From a checkpoint of a small transformer trained on Wikipedia.
Size: width 256, MLP 1024 tanh GELU.
Each number is 128 + 32 x the weight over its row's rms, rounded and kept within 0 to 255. Layers, rows and columns count from 0. Numbers have three digits each. The size before them is the row's rms in percent of the matrix's.

# down: layer 2 MLP down (transposed), 1024x256, rms 0.0894, rows 935-987, columns 0-127
# up: layer 2 MLP up, 1024x256, rms 0.0895, rows 936-987, columns 0-127
down935 094:065122147126143127162119097155155172072030141137119078114119097101142177079130081114158090140122156173124118180151092101073085171086149104090103149092149125112095116156065169130152156140148096143095102153173146112142144128084080107108104145143102144146151127109155183096137101136127102126118186168189096195100147154109160157129200095140188140161150193100118088168092146152085112083100
up936 100:170117089134107199093154112093125151162122120186072110107115172137151162134175190107138111110108155152125171143171129104162161134131104135153126143145157059088100177123096093210155123102093093174136189073113100150116109133163173140087117111150110125143104119115118128175058105109131172110144100152172103104165136108131118131140158113163141079135131036172190113177141123068108159113121
down936 108:113133126157164123192134102086106125164160122157074114133092114110123169136135191149172128058118052103110119160181143124175121156138138139108137133125092080095133224133137105136085183128084082107148177101130164146154132142133129153087114126186072128073154103122141111181179120105126150080119150105152124145140061060126142149117127181133157130139107140140129059107043161158118160093202
up937 100:141100140089120119095079107122124153125137144172148104110069143067120154129156130096151094125167113136128102104163159131093127076145173141084132063136152153074115149147177141135155122201166089157156157146081112100129154094166165169081107082161156128163132097127085158119132105220097128140146132160140122111147148166149185139107076187214155104138097163125150097130183054048075135107112
down937 101:142095052143118141151141105118122114086122130133144087170151079090119169208116094095093121130209136142127142177220119138180151147170175121115091127125156144106119157153117169117051145138118133099128139111146144120145132142116142144111104102117116104099091105100114169078123113089132166079087163117103150162113065086152099159087175122128104197202099165125086126182085117205138131116099
up938 104:191105122136076164133114144123105122108136159107109056143108118125114138134143189072068093119081125108104070068114131128131120132119178125112076118193175156140142126155132137114149147121122147156167151082119123160149138169106172174136131099104166107140103081157142146123144155189181113103125122164101113159138127088102121140146097086099113143109190156140159133086138156088076160085134
down938 101:115116072117137107100112169114104162161116130118099101136128131094083154147096167078170149128156107124117104130123054080155143113161078088137114135167087112091156138118138142142102113130101103134072114170154144151150147133193097165071075127126130176137185074151105122126118135120100152106176208165185110181125157124119104145125118121137155132168125100168191162130105108103165157129121
up939 095:170122158141133163131103053130122079130101110157131143121184134087160103064187131160169099108173097118151148083156130162095088145115171123103105120102114133188112133123125146117155152115144148151157102132097125080109107079117127184142167107137130072120158169106157217148076180126169100124202131169163103130127122142129126142096169095167189130134182085117119131127134125148103137148169
down939 091:130163135169093137185134123146107176178118110098085097136093133136141102074144096112096110178138163152140171091158134114065079112128087150225172104156130122136112202125129109123082118134118143158121131174167109113175125136048094106095217112109126108157154119083193197106158098086156121143153105194152147104098130103116078146124122060167078170125083139134119172122120110119078107159109
up940 095:152182170081171218094145087158156067114066070126159142196134115070137123169136139127125147171098098139194125147119117154126147133085153092113152087095090127159143120111144092144120087125119112146164083124108081132154142099104140170128052118076127129087123128115133099163144136114079058095099166110126142110122084098136098149088137152110123117085132108078135175137123120118135177087098
down940 089:133153164105137075106169138121143114086132137168096163123139094138108155103141039106136158183115117146134112134131194146106128116143114114165153127175128113071098078096107155170200109084150110111108103092164159119212156162147132077093156146156145108103103163118123109087097075129146145056089119081103160111102101106115124095170113085093142144171070086185183149122111144206107139113125
up941 103:096103100085148152132153117062161141165131113182145124118151136156085179148155110149162153159140130061116154107136151134082138114136162130105086156126061096123109157145160162091194091149183088085190152108148127203190105134154105133131126144119113152107149133099145103116097178152179193084104154117149078108128162174137201111117067133171136103156117126114121094125099078122122120120107
down941 101:160067106128174107147079127153123161148149152186135152179146101155143126089135118132134124146077161064174069115160165133140157116150199162078121110069130097127159169169126109087129168160126106135133118099101175151138111130075178126134134097152157104066098058097175078116116150121076085204098150108100139126127141124079125074145127112128135142114109132130083101174134147138135213157138
up942 095:138102146139110204086167131097122081088068103202238125103197107137101119100162131116146113125132121124091037111179061111112152083169137073143138139176153151082136161113152133114115090113092080109151114130115137108114147123118172172121136128132097220132097141125129111131141116099124153161106091160167080101130145119079116097121124105127171119141142104104083159123144126130106130173127
down942 089:061097143160133131092170143137092126096132122120174082087125160146106121109170176043136101153131127178097072132138075106221105094171044133142106145110124142188190049124120146122116158088117128110122100163157130085130169105132097158116161150114164152128099170130105100145107118063144137173176112171093077176126111169130090120137151138118172097157168132217119053129119112128152071170108
up943 098:141137146132111109099051103162096156134129087165125159140156133145130144145177159112167124144136139145137179072147092118120105156119163133092191156170137146142093189156110106122123125138090161095154088084109142152100056142152160145154137104142116138146118123142155190124092093148156126136163136152151051067098078071108143098172080130115120093156143093144127147156128112155133160093132
down943 093:181104109099134146113167190124135095143132121136153124110095074125209131125157145084089104122131095135107150142095032074097102104096169175099116128127100165133088075119083129101083136093095193143135095153123118148119142078104220140104098131121158145149168180137139130115139156138183098168113066142109144132121127106114137082156122152128155161144140172125177158135108102140117158094109
up944 103:141171050102171171103158173124134133133134161112156080141163145089164203103180134082125111140137120134104143134179144123048119115153209111154129097131094119131198137133167120128162115119148134136089125119066092147114157143143141115091145126136132122101133118162116089175093163134185077115114162112129062121140113126045125142060168073169161120148113114133095132105083097125154123133089
down944 101:113144147115171087100130078127087129120083155107178061194198084082130105096134146106119098062119141203113138113138123126136117100144141106135143125152158133145057090165107110099101173156115169115049134174146124168116188104121092134131159144114122143175089227132105151161166132180084143137092137120123189158156090105167156207091181100117101147125181131108130062090125137177125085120123
up945 096:170148166045158164112091127111123115104145158119157132110097126112141155193199127040126091104099117153103129152145127076136138047122137149116170119108113090085111133144094151168103127128109101131166207081157100131166058173121147148046084092105112100139126131090162127150091085132097136129085089180116073162208133157122174146142141104143088100080110093124176182118139168109119155060128
down945 094:145085108173133112124116118087129063114146124140118135111208145109115126069176112123124115131130155158142117138133166152146124158147159164142110087079138156058145150108174096094150142187119134141136056096163100128171176129120119074125088170147069132180127134105173074089132133113169148137082119098073115107095122131119097066154043071159142174179096191098076113157137136118077136144095
up946 106:141119132097143146150136092094160146166154069119131137109109120064115147178128140166164089082150103116123117148181144131068048191128154134126220114184083095108157146156140135142165101091171061105131130111074093145140068142084152111101105123118155136116177141157146134196164102142131154144172155186143135098183160109119161104098077163071182161110137077115147102141110105128114136130129
down946 104:140113182148154158110117101135105104075089149096129164162155151162098137090076105089145120164131158076089143125135189054114148107109125206130110085188158144189104139120163059114163148158132137135151118160127103182153153163106100148116088167186091101115128127115173182113112105185146180094101137167134140082086102110132168108146099124119185148197080122183118152156182071073155128106108
up947 094:138150156135065109143124170179162136147131113145175186174142027119076136190161148151175085134138111099016138123101099140135106113106131100106165117171091176074181156113177103150152133119100115130168130142073114168140118094052133124023120135171161102094141073133168147102077115133099105160117129136124090139120113131113137148119191144139106144155183061124156149126178153105130108078183
down947 091:114099106117152154173150141107120132109098164155078130097095167139139169083141118067087132115143161092197135165149153146134115152127122156064054098136101110097105177132108081157078140143157140101148114099109142093143106091135165151184130137150082169182077163157143123144130106137088142097136132062201173162107118068132124092113140160114168178110098170104104106155106095164069133148087
up948 099:139078137125129187133108095108098124088095156125179134141087116114139121109125126181144142165158095090106129108130085161078158047097201116154180105145119131127079151202155142102135119176178125115138141093141145135126097146105114191128100143148093127118155099054109127095099165152112138198114140074127126069160119132166086132109069148067160123125139120097113126122100102092145171112184
down948 095:139144078114126123170121082140189162150115106130114081168162133154122092120127106160155140152145169178177105108133216168085129086199139076111144138192110128137134104127118124107146132103128079132086142177157163183084146172133130146147089119148175136170149183110147091139130103160118135059161119094117124190146107141141059127190144144098102091129120110143152102120088162201123086146114
up949 094:151139136099150150184132140129209128142076185124123141121152087125124165082136110159146165088128121135145141195120110094130120123111131056116085122162040103129098153118156177152182084142163101144142186159139132229131108166072149187132107123104076120150175118097178107093083140110163143020164167112108169156125149070155091111101168138122150147160103118176116104121131098124126136185100
down949 086:128150043140116166103124131147148159140109093156185137117153160166099092138145101119137102108072081165077109166154156129127107117183185130157143149151147118117110105237125144171137178140112156126104121142096094163134115126096102144095119152106154097105082040180155156084133086109113139133142185119124141119135121141135139130132155114098167152121187165160080186139157128118114084085163
up950 097:157123109111117146152132100088147142177122104138190133117161102135092159108140108193147089169130152104123210176139197156108097082094148144142123122135122152156095144070130151134134141088116104094134167114136144140132143143081135120168122092168097156085142120121201078149099152122070204115146120125171186170098113099129139111154121091108148174106125133120133103153164074117085177138155
down950 100:104159143134060100112100125169153118213149131141090129115138140164105111118110111135102129116144178119091115131154098115148139225184123158163071126129063079139179142155160142189077106130190159214089117081103118158162108143122049133116111141083159122151099134127066146105153092141170095136134122112121097127082096163148125168141124084130105158108152143157124088142064075115120127137113
up951 101:139122075099080184129143092196172094170139158145180147186160090091084132197124110149113149128110191094099156202109083109135203143063134105118073095149060143132157129125095122155139079019183163140137113120110144143101137113105106179072127117172132198135091125126145096137130104101110142109121111153101099063151092154146098140148116172118146113124151084147176115138139139097131144150180
down951 099:136111152122085159131098133142168114113129183078093150116132110179164131115106140156159107101128087087167159097127139125138124115139101149117156108104137060086104085141102141177129175130158170142113171096115157133127161128106134061173149096153125137095175093107150158144080181126086153082149143128160076151121136056109077067109129096089151126167120092113143186113103118175102086110152
up952 098:132148155077103153150134126186144130120104164117125121161153087149098128102120093130067178085079131082106063119152183154082147052107142124109150110109151161145130149132082128083153127111165089240170141144140116132128179092119154126095161129118141143131134081091096102131099096078153152067128145101078123114090126144057130203176091136168156138097133037152121136146112092137089159077125
down952 096:109185076117114113122103151076127149134116147086116124114169152112174162119133115080235191087148094124177150137125149130132070134126079126089156183103137151167163121136109148092111146119159107139073129166149086142173110085124131157112087174130158099147126082087116042133143191115145093122115141130096178111153129161159150168170166120143165121118139136140128044137103124164121104172157
up953 108:147136110084081128157095125112142049167168111120206161109130145148107150174105120131094131139098136121134120165152105088103099101139187115090158105199125121093103123150180117116149126089166095125143113128108083146113117153050165103091073085153191184113122147100100159150150131161171148122113153161136097122168124124081119144091124174170175192161127125093089105153148137077125113131122
down953 123:127077178151092100190124168104105104097139103138156107129146158152141140168094161104112124162059129166134107166089120120123164092083107126064157122128126140153045145100099165117148152117113064118086096181111101133116083113122150124130102159075112124173144117111060104070152130169128130203130105168101082146127077136154130150098153144152158155184126141159101015082105147060103142183118
up954 100:163135123085144132126134139158162073218084128125149172180133076065149153094138135092133124126101139119127141122110144047192163145122119097140108098103071159133113130121095049143096158137123142137184109142109049113123086143137178120116132063121193176172121132119149118085103151095118116149142131097134157107130109170078134151119108131166105110117144097172146175147108130117083172106096
down954 102:173189113109122120139141092117193103154125142177130094132151126086163194174145106203140082136184083129139181098137056103106126109155100073111137146113124146140078002167106184110105088156124127122155127132127149125145104083118120101149111164139137080155119153110149151130146112139123142131090159086118094150128052120132089205103087112133168163185120083102131112146143165199098080131124
up955 096:139172075074155150089142176099142082154167168148115142131120009124167149152202151113133150086109117061108097169106115139151112128104140100149044153132123137116142145127114094162118130144100145176115113103153103179102158166094114133175139121139147115111100134162157054098149142078134109139149151092164192142171144102123202151126141106214168099113133118154163115092145106111132152138110
down955 086:101145138155118138109132149128045138171165181140122095139074158126144134201147149154091109141134104137133176097149168172115085097144091166159157174166110142099083155141137161089028143137133103131120099128160110119131069132108088076102200096130079122176128119119135122150099080082115143089152066095103112155089137167131130126117079181143135182106102185150162115144145094130112109138182
up956 103:120104112113121126177145107135127111149083155133141110182101110137153156132161118107112091175103073139081108137115126124140094100095160115134180143137099101114094150185128123156168149144109131122103199107160117097141113174097165075106142161137162187163069118143145104130100142151129132144161148115087147123107137147083202161130109111192062147084115106157103098168184060047169111114151
down956 098:118110148102119114156197109131134124170114150117119181154173116122078162116112129096175148116112127095123097089132137152146161148111148128106139112136140129075063084175110107133093177162071126101199085167122102126103129104091164146089115150116120117153132099097129121104092094078093134080140110177150129087125152130171110119145153066118127141154106161165167139138071164190120157136117
up957 092:171147128081108191136109116045138162085107113124161072122106016077159152092139060103165161107127158132135078115110115096113099131097136098129192086151092129106143137119143118190130147145101118159135102152106129081109099183140128173139079153157130146138219096206102120091111111109142190193143135109161118137120081129114130175133112125082141063152118072145107160101173104090066166143099
down957 084:099127196207134152177126185143140159128117120133135108147214139113093131076080132115146112144146155185064120101067170127102153111101112141142148152134165159082125153099166138115103108156073101128123108133153129117141138114125098121153146192057105091204139104086144149104128165158127202111129059190122131094107167066094140115067117061139106132147165130140077146094200138187181135170130
up958 098:131116135115092148150176159080175076118094108153112088090135116127077178057072092106142139149158128076171121168142097119154108135093129094115176115087099124172158134164129089123210071129119132149155133131161092161168136128133136113174118077033095134116165110091188088140116130108150192123174117167116147151078090156156056084129052088223201152112145082130168105187170090109124133126124
down958 091:123118070108116113169229160158083174154109108089108085114145090134138153116176095179094138145128145173104141088091080099176195083144178094081151099081104101125142180091076154094147223121104154147084135159078175153097111159143065098135163109077156142128152102178163157169145120144108170123127117171145120085119137135097095155141138118133157093136123078108074084156159175149080139098121
up959 095:129054165094089115170134164100118107181143127080158100151051141141149141157132126114055097107123135132105125107178046175136142201184169143081134141160138149157077184191200131139135124178117082146139159089128125148134140176122198140140121136109124172116157111158060121100129121188086103165116183127150081107179071113117140099134096109048138151133166108132108110133151123100084152174114
down959 095:155138053133136136107128138049093113115152099139118120153145109112116134138133132160160176137183122134150151109125151149118146121129133169140109126205137134145115151133165106098218111087105138108121145138130089126159134143149135151135121136147221161107088131176159116127092128085059124096072110157180113125099136150110106073146160122117147132144024149177169155150151118128089128104092
up960 101:158134157085109141127160067107105100123121145096141146128159131098129141199095111134156094087154105124111121171154150132130055131141106127140166138136143146116125158172173146145242157096099109164157128069137136148125159143091126160088117145106113178134145179153069177174113031134173120149141066137124095173152131107176162117150116128118119116098164103150101054111163133132185158155084
down960 097:144079098134158118095084150155126142140132168130108158107123099117113121074101047182148138156114084101168090086126119101171137145110132073109121123117093102122114119111151099108106144115148153163178159162180126126057100126096151141081113083082125127152129095174148137075162156186135160164124093140169147058151186140102106126148065141156148090171126132129063128125145110143156189143118
up961 104:173149137140082160202123108041112094113182159126132087122130138090113120112136161106170096100138157163074112111149128074084054096151177175160123123180149153081192150068122185083167069138171122152117112120101115151161096190148204151097138136127090133109167157143096105169143084132155114171135097184116149141105076124117143106131144118118152141058142112089120102140182078110166173097115
down961 099:113126076119130163048092098095098114139122103155075130134137148107124154121149127123145170121173104197125117195056076123137104109134123179138009120136112143134170209073175110116104097170145090136113136125205102146108144109166103189159092136131147129110177141211103084094155128135159115120157110115132186112130191165075156116073123138155096111146101128119035152119115144138158158112098
up962 104:179108099084102126154109181171143123130134110169156145085127120103120140121116102090147134148102149139119121085145093096076053141143195122146176118153115131097107145123125130091089087151116183132209142079190121170129069073152170159135154040126123105151125151108137108148174132205145139147121177156154139148124093158106150113137163143155121146117092150088154135107131154123152106090125
down962 106:087133165122129138146079046218126108111171103160168147121147086120186073139151098139160091080020088133174070110149066159116150099178119133144130170151177124102121103136111164099144145096128161134122055108119070122146105147151153140118091107094147095105163137128102100075128160162120169127117142134143179150136123122095048111108146119136133172154144186084118091108122070125140182126118
up963 105:130150134111084150147141119072162143198089080111128122137180138100111167147154118189088138136168181120116125169141162148066074153064187089085148133158092107141159145157174182141194154113148111163159149137120135216147126150036134141057067134130146135112155156143127135096118137134136143088159157151161187151095147133147171120118127169183182156123132112134132094117096090119053109154108
down963 114:110154110119127069121121129144097107110121103060183116088117128158072121161132096108087135213156119130178120142174060127147112159153115113139119115095133145163164077167079162118097130132182078110068097179113102106153143090082140125155119190116103117172145164142098132132119116100178134145147142133143145201150102184157116126134119184120134123168170173067142088109125143105085088105056
up964 098:157167156087127140105129153156125078127106171175120112104133137090047150113123148141109088170126196089135113143142090128123157143128125146167131095151156150126143159124100090163150110109096166162109150074141082124105096150121136167123150137067091094126124111152133156170057096103182054149161103117139119131138156150112128130171113083129209123123087153149130091122108110144065124118139
down964 090:134176115059140169087147146142138107054140033116151127101105196072117131128094091152120150160071117124171124137149129106149105109139120108153158143150129060128088014136106093114157072138156114156111114177139182092157172145130141053126223128150092139167100109116125177153068113124135091108096153148131090131148116098154131183121149120083132116133133161188126148139129117079092119138127
up965 100:155085079145123120140174128148134065104162097161152089148135069130119151083102091097162169065079124092117146125183174131103158127113138117182119105096081089126145147124080028184125058147092130092139148129170079185153168182134162101132123063111150081107117105125143120139153154170063123142099116078191151130139108130138151138155117100116165144095124137062136132138146097059067123098192
down965 097:144156149113126117156159181133142090170100127142151133143179129114190121091146158099164116091153130096180177149133114156118141129062151135101067111092147170106075076126174126090137131168131121117129114143085149111142045142108117094096108126157131151167106119128136121158162141124140120093110119119064143129055176086106131102165090167157082143102131128128158084145123137153190144070098
up966 107:151103103100114121126108137101173117152135100116148159119108115161142085126082132033169190151112130106180141134125172182107082144125117125163126115146125126106147164165158127168144107118103151113079131101127085103188059124150123163131051112166161124151104097155112123177163121173113141164143112156156097085153117104117106138123115089116107143144154073122117155089158071085155145118112
down966 114:041148138147171165176149146166119123125203146116119142076185151168121121108076070107151100158117092157161178126157067102123134101066157107155144098108088131116101106111133094116202136166139098106113070116112091037195084058150131130145166138128149099175133087137080193149121146089142143153176126125082098054104113171151141138180104143086154130129176142148155109113158176099151126162114
up967 103:134114112089157139116138123144121109111109151149136097111165125117089100119144132145042076138164184139178135130158196116075170138106162135117082167191148145144056162160189171167096149146093132168088099118137054134086131142167193156107102092145076181152086103073065088093114123168146139137090134140134128101146138074117140183110101087208115104092132191156135131189120075124106203096142
down967 101:092106099155127127118144114159084100155155173161048111159120082128124136172137122106133159100176114113093124152105127135093083058083129171135113117096120139124084155162084161113178132142134186121130150098050126144087167136194133153169150123102125038133093205165139161123098115135084096117152112127144166115137053094139129094153152155070123084149110072095155173122119159145154188209157
up968 103:173119151132136165176156061106170087146133089131158057134102122125141141187098116093079094158092124144116120089170103160109143156150127062088119127116143103151109148126107129120135115077184122169174070107092116111121108130134121174083113145175131156182145110195150151093165086136079130140105154100165098074151123131148122130176144145138098098091180078143126170142080129082051122091134
down968 100:141130128092076146120149064150122157146115154153137125120072139092098162100133140144071138123163081156130099123108178081134118129104118127117082119122146075205164077153089103164126086106135196163107169138084159149039111134147104131115116113164127171143126093177118114124109102172128145148135113173100181078091135154178119107116104138143135129177097108132090126119124100212108138106091
up969 092:116137156099133147135124145098147138134062125177142101145135128093142145134101146130123161097128123080110134203146120110116112147121074130136158111079133142154152151114106085128127119101171158169162148125110102090153173094121135135166139094077117136147159064134057137124136063094143120108169063176169095133191153199189118108105165091108175144121156086166167130134174060126155140119132
down969 085:113122121124097197124166083155099118127113114133136094137187113096141092126108139145132109103137130152157143132155158151113124081162175128187133110134165170123117081082161173148109137120104155125083094088142120169107156179137153111192164097176184161176125131121119170105154145169120182136098168154117180069122152187157134129093129102088121149119118178157123111082135151183133107168158
up970 106:139141148084079140107156132105128064157128137177194101125149157056083148150111135135128167143128140137067087139103112069110128135145156130111212154145085196140140144096104107170146115173147147134157170151069083186179084118095159090132140125060147162143103086162123162108121142144112172090149131120111111127069097110103100132082128084183138212099173100144103118124168061107138161105121
down970 099:088100183092131128127141145131100158187145182115127100104182134098129113058124132099105112082157162137083078117108101135150131140177121110126203138117135155080142070096142135121115101137080105160116137138089168109114081199134188078156172112086031176139148069160048124151183117071073170123156164058112132153063162132156104113101138135141214145144167120172159119165154136181126110120158
up971 105:136089124129079140128133120167147103079119147245148106108110138111161093129123060094114112141143116009120131133136071132093123184063117123137120122122174145189082139141148091132136072226139138151161150137127117124211107117160104079151103144080147163149168082096140147129173148209115121117076127121109111114077186149137135132171105147144173108139194157151103142144118131079120150152117
down971 105:163089085137107129095151137130079155125108124129090073193172109175105130155164114127181154157106176178133107137104126126145059127114205113072146128071090127123110209151158140126125108070085119186147144209145141117169117188079128116085115125217062139112128107133196104124139061091060149085115144124146083107150097185076083173075103133126179144078148122082152100121157135109099152142119
up972 108:144065142161121172122142134098139155119178105140108110119180131138112156118144135056126087124103102157117119115148130101142134174108132115144151133136118125200146124174046163154169113174125123152095078078155075095127169112159107149085083122155117158114142036187149102138081103110115105103139174097129184113084126136147121117154097142096164148102199087116107123178096114079113130119110
down972 109:102078155105094223084103119116102134135080158149161111160153062114098074117155133096193162131144104123135117104187180115105134134129081152123097099138083102138112114086181143131156158149167123109107131127151094170155106133049107109242152065099211126085129190108129124128126110122096094174095141101096134169113125055140130168078111141083079156138144159141109087113104125131163210163134
up973 099:105117099148063172164156131150133068124106100176138131176129161189153114065194147131119124129111090177131091114134145128140068154112116077151077126128147120071093183142134097155104155136097159159160092079117113082130119086147161148149124144133143160137128082142070143197112067180129150132095153166122110146140136134139142124153174109114111129094115107096093092155097159114162169115219
down973 103:170130172136119043123159111165144098131157142121134132196143136104123146124110088084048120154099130098059130132121136112103117103105141092150118120107095153107119146126123158072151165154129138109115165066144120147121136098179187130148110125150141034123144161172105137158143068125104094096106118042115125173115148158123128146139065123144103172141110199133111090146130115139180098105123
up974 105:124123137099113118158092105110101126158169189103136127138087143101141166158164117109113087089121090121092149145122140134118112164070144095109104104174148167117116139151144130108227107194166105144094105136099100194160095120135147100154135134153130085046117065151145145059180119205110103137113127096128154121166171122156146157124122119143156113108132076064112078139132115045118156044132
down974 109:101116144121154141143134078150074168056126145161198094164156166147092126119079094150150127107130123121131147131179109121110115149141140167145114153117108126148095113109095131166099107076109167060150109101117088123143088101065195109144110180116177157125105137075158098176099129089123178105167101181115115186100135133158132124110099114075183204127147142147133078118131173149153093124170
up975 102:131068074053131121135173144074138144127177107110112124095079059120117115148205114129130129126114127144096154102138170123090068157068168135109175159099130149155106175156188066155145107131129140148116188030157092209189103112103121153088087161170125115141102141159141126145114124135100119128118146109178138113155133141182179136113113066091111106144109103122089093151091130143129164110161
down975 103:135133156137133124147133162126150144131085132169073104117104194144084145083106133107032098097107121100155101129104115122082174101061098142138181117119112140115139152151048142151196130156118085107181129169127105118130188099158128102148124116134163162117206121142098124150204149125099138162107105170126105220090107124157083098131154103102115142164155141140088080120154188124164109183123
up976 103:142101132038135161129082139112144077133137155137125137095077122107128140153112114089224116132111147117156135143136102096104155135076163173134137102129086126155144135112165118098179122127167114135139146142144128085151122168073156185179133110099098109150108159097129166143145138156115120135138128041142086090083123140159143094085183135151193153168122129118160153123163145129175161132186
down976 102:155175133135142082117151111129101152183102084149154138119178121164139166148133128095160110105121114109143089114149100084117073090106111156147115144143117116118126110159129087099227155157140140115161127108114077180113158100155116148113121143102144171041180211097125161091075063073132106125127176089167123120105102174180087081142137133189099126057178089181156111087166124169162194159139
up977 101:159117121140104193103145125079135109164108150169114127177134154157111110106128120119180189148067145128120168141148151091094151139093140103210111057131087102082140147163149058175159054098116174122117148138155072153118089162095185115151151106103159154149095124066145084177102112115137176179168178118127144121112097146130162152156068138136121132122121097100130132215135196087181120103153
down977 101:091128143105121099114118164073106120096123120102191116193114146144173108145096122157107138158151125102086161095147187147152072136134155137125127127101129080101127132184154149075129114133127097092149090138154094183124089158109126088099166099113063125219175083133164181092068178138188150157076082138158103171131127073084133119169123150123087092098116138110121101181116111169153125117132
up978 107:186091174021147103100100116137069099141159122092134140107100093104131137138095127065158136127076127119129178110137121098143104139100141150052175167161102169127210140096136110125122156122130116117115152102148124111179150155142139153153061136161152106150152191155162133168149167215120085131123129120112112107121109107162088157144143141163107112143173106121066120140192147106100139165102
down978 105:094124066080180129146140153142133137131111122128136152139142156104085181125138124160093193104116079170180172147154186160135121179135162107140141129141085093158174080146083134068103167137148092115156118135097240153135176127161125117033108151189128119091099102145111150155158201104106152164170139112132121077177114094137101134164157167098130077137125155129168140145121159165132103184131
up979 101:115147108107107172122133088128119148155084203107135165173096132079191137159192119136112097080162135107187073129135135109117174120119128117118106074116131128150117150144120135138171004191157109146200128112141074148135070161156126164143158117131128121150106100183189178152161140079158156141119133088082129112126167121102142099123121150125154186117161122137141092085162139053150122167137
down979 105:155093137117098109113138145087107133067136130178085148139088100136045154152156136098124086163164077154189108070142110151111086140137173157140098165155144126160114097158183120092117126113106090140090106119109118125097108110077094163123207090116100128100155144194136164100137125158140123135152173130165148197116074086128159117194091107146081165141101104081172071077149163171079156146143
up980 104:144162111087066169115078142129165136134143143162169106131102072117168090122161114132143201123117092090123163147118072131114056153116169116121118131149148082133110137131160132162173125079158186126124155065106140117177185113105159138144094125151138083061167098135094141152121150112104066186208123137169112137149173157138158155144143086098142128111176120141093111173110064119127115167202
down980 104:227143123119122161144099087139112155159114120143118125137089099159163161086120152137089106118141147129101098107125106139157095120107077106116094106147174153185108218112136132077136070126174156131145101145155139151170160136113111167144127127202165209127065159124142098150097111112134094059061194108093132186148130107157087182155106059075142132112110115114147110199136122161080087065156
up981 100:201115112149040130104179145095144141173126154170138114167063127139156119119115132124144105125148097126128127144120139085093163035149134163102117157146103097160100185114198184145160123099096133127165151095122090152163094096117178073133127050132117086163105106109112165115194124162143143106085145172096097154128144142146167080144109105132151153181096136104151080150172125128143181141161
down981 099:084100086151142160138119122086152179160089132158087122155123114198128114078111098145094062112130135161100109111192145108124089150146160145128089138159182152129197094145139145160088157105088137113177128138097134145163064121098177103079129161132197102100142114105160108126125140090095127102103096099127092132142093101126129036151176136097117179150154079091109186164114155122124145075210
up982 096:212141132024168158114148105132104125176147181107142098081139113038072132113181137176094136062175121119077114120158075163124151062106151096148186065083068124092114154057125140138122145135174129124180133125092156066124129094142135118102104147122128128195143059104086167113157149144101148193156128114165110134191118089152084157115104121138184140137120112161114114139126130108084149144096
down982 099:111148130056123130129174143083153128096141157105064171157140056104147157141132144122149125178133157139144058152154171107125065100109173156093138195171170085133143094107072121151138144110081112095118131116132082136132106173136178118103105177176168092123158105149126131115098120127096192161139158163101112107140135132116106126181150096199107122131078142182134162176122101129148143165087
up983 105:149116079087108077123170152124107112155125174120152060087123094178180200110119114090123140118070111117127104168150163104145136109132104150161111122118148103103166149076175051167122126163146148179158111164061067163141137129122112178058099131120133160090152115151116033190113123087161120125120062158140150081177120142078115167118160182175133123093085125103090115162117079091110145066180
down983 102:120147098083137107160121134064082173086155111138115075090178141217118181165144167161137132162076090158129067165179130091116120121102135182175111133084111161142068103211112118105105092157133162160101120125070139142148196099126096153142118124126094097116161179167152135137094144099158107117156099178116095151102142124150083122150112120173112171099086088153119131073123074128162074167070
up984 099:167165099141043120107186134131142133118122101160110132124168113150132128123118070167080181174097105121140079170121121132072096120147160164119154119127079112141156189070108151182114095103097156172188084109154109099121164112092133160152127092067175121142147151097156139079117129177160109143126167125142108154136142126051145120161063125180170163089134118095164170112109153092081137116137
down984 095:131134123155144137123137066135085173163163127144156053128078162076149112155177165142148054124080144117103117158173083121145127071133112090172161083164144132169164109105120076133047125129153133133121167183121140163136082173112111154124116169089093104158171150091131125151163165123132146139123124090122132180135104132144104151083176097162112122100143103114121048190124150153153087100139
up985 103:168065131106155121170101162159142112129160145138116174093091145185113143115150140126160099141167111105054136075123137141135121091105147106123109109110138135146070137111220168145146177097148105121139101138138092144155161103143128067114076133163165129116111117139115102094132150180123195158186107135129124117133041138167152100062085135152112141183141128167098147138110110119048112167094
down985 101:106156123145134127124092137147172052123096133161109133110159141164162141168048169082127103105022130147068119140124138105073040156136161145127206098180158111106152146120167167140100140120150180098087149081121044094159111124088122129129103091106150116152157078098162170135148148115140093122083143096133108114113110148127144161228140128112136143139083156148153137152074141165124140152145
up986 101:164117148101088091160153117088103144150112198138118116104111127103145162152115150126157057055148141106046148082143136129106084099129177099171110073169169127152114160155133163141141163162102090137109124094143108127151067179099127118076132103126116120117134127125129158091170112188152108113136134183158103104121133142090139160119125100137138200166115066113081118181168109109104141088154
down986 105:078131116131173058111161139125136136152158130190200113160120100098120161133115111083148134091142114147133113126081114058167151143211095142108117154093181126055126185121141104089148152112131090122122133135172099122115132047116172105127158064188125137131145163144198085134096122060127156066099129120070081122155140110103079151128088138076133083132145113074113103109138123094122068123108
up987 105:161149135070115129178138081178198112129078153125134114150104059047179145121105097152125136087053141098153107124172097076066155073127163113093118121123119099182122144164113116157123074095155124137170139132156125159132146148073133151113134155146150152164112110129184132146087153159120156086141182100136176075150044104099084137123165183185071154139179107134073126161086141113119144160116
down987 102:098140062136151126156091122159189151139123120070081141151165130156175101111082137102169160078116145155134143119136129100127157133164129151098197141150110086066160108145172144072167102138148101115134187068177121152089139124144100139169151152151146145156162093045071118083077153177101051121112137111116064097133121175097130085167173112152071122170163095158130156154121118086107153227129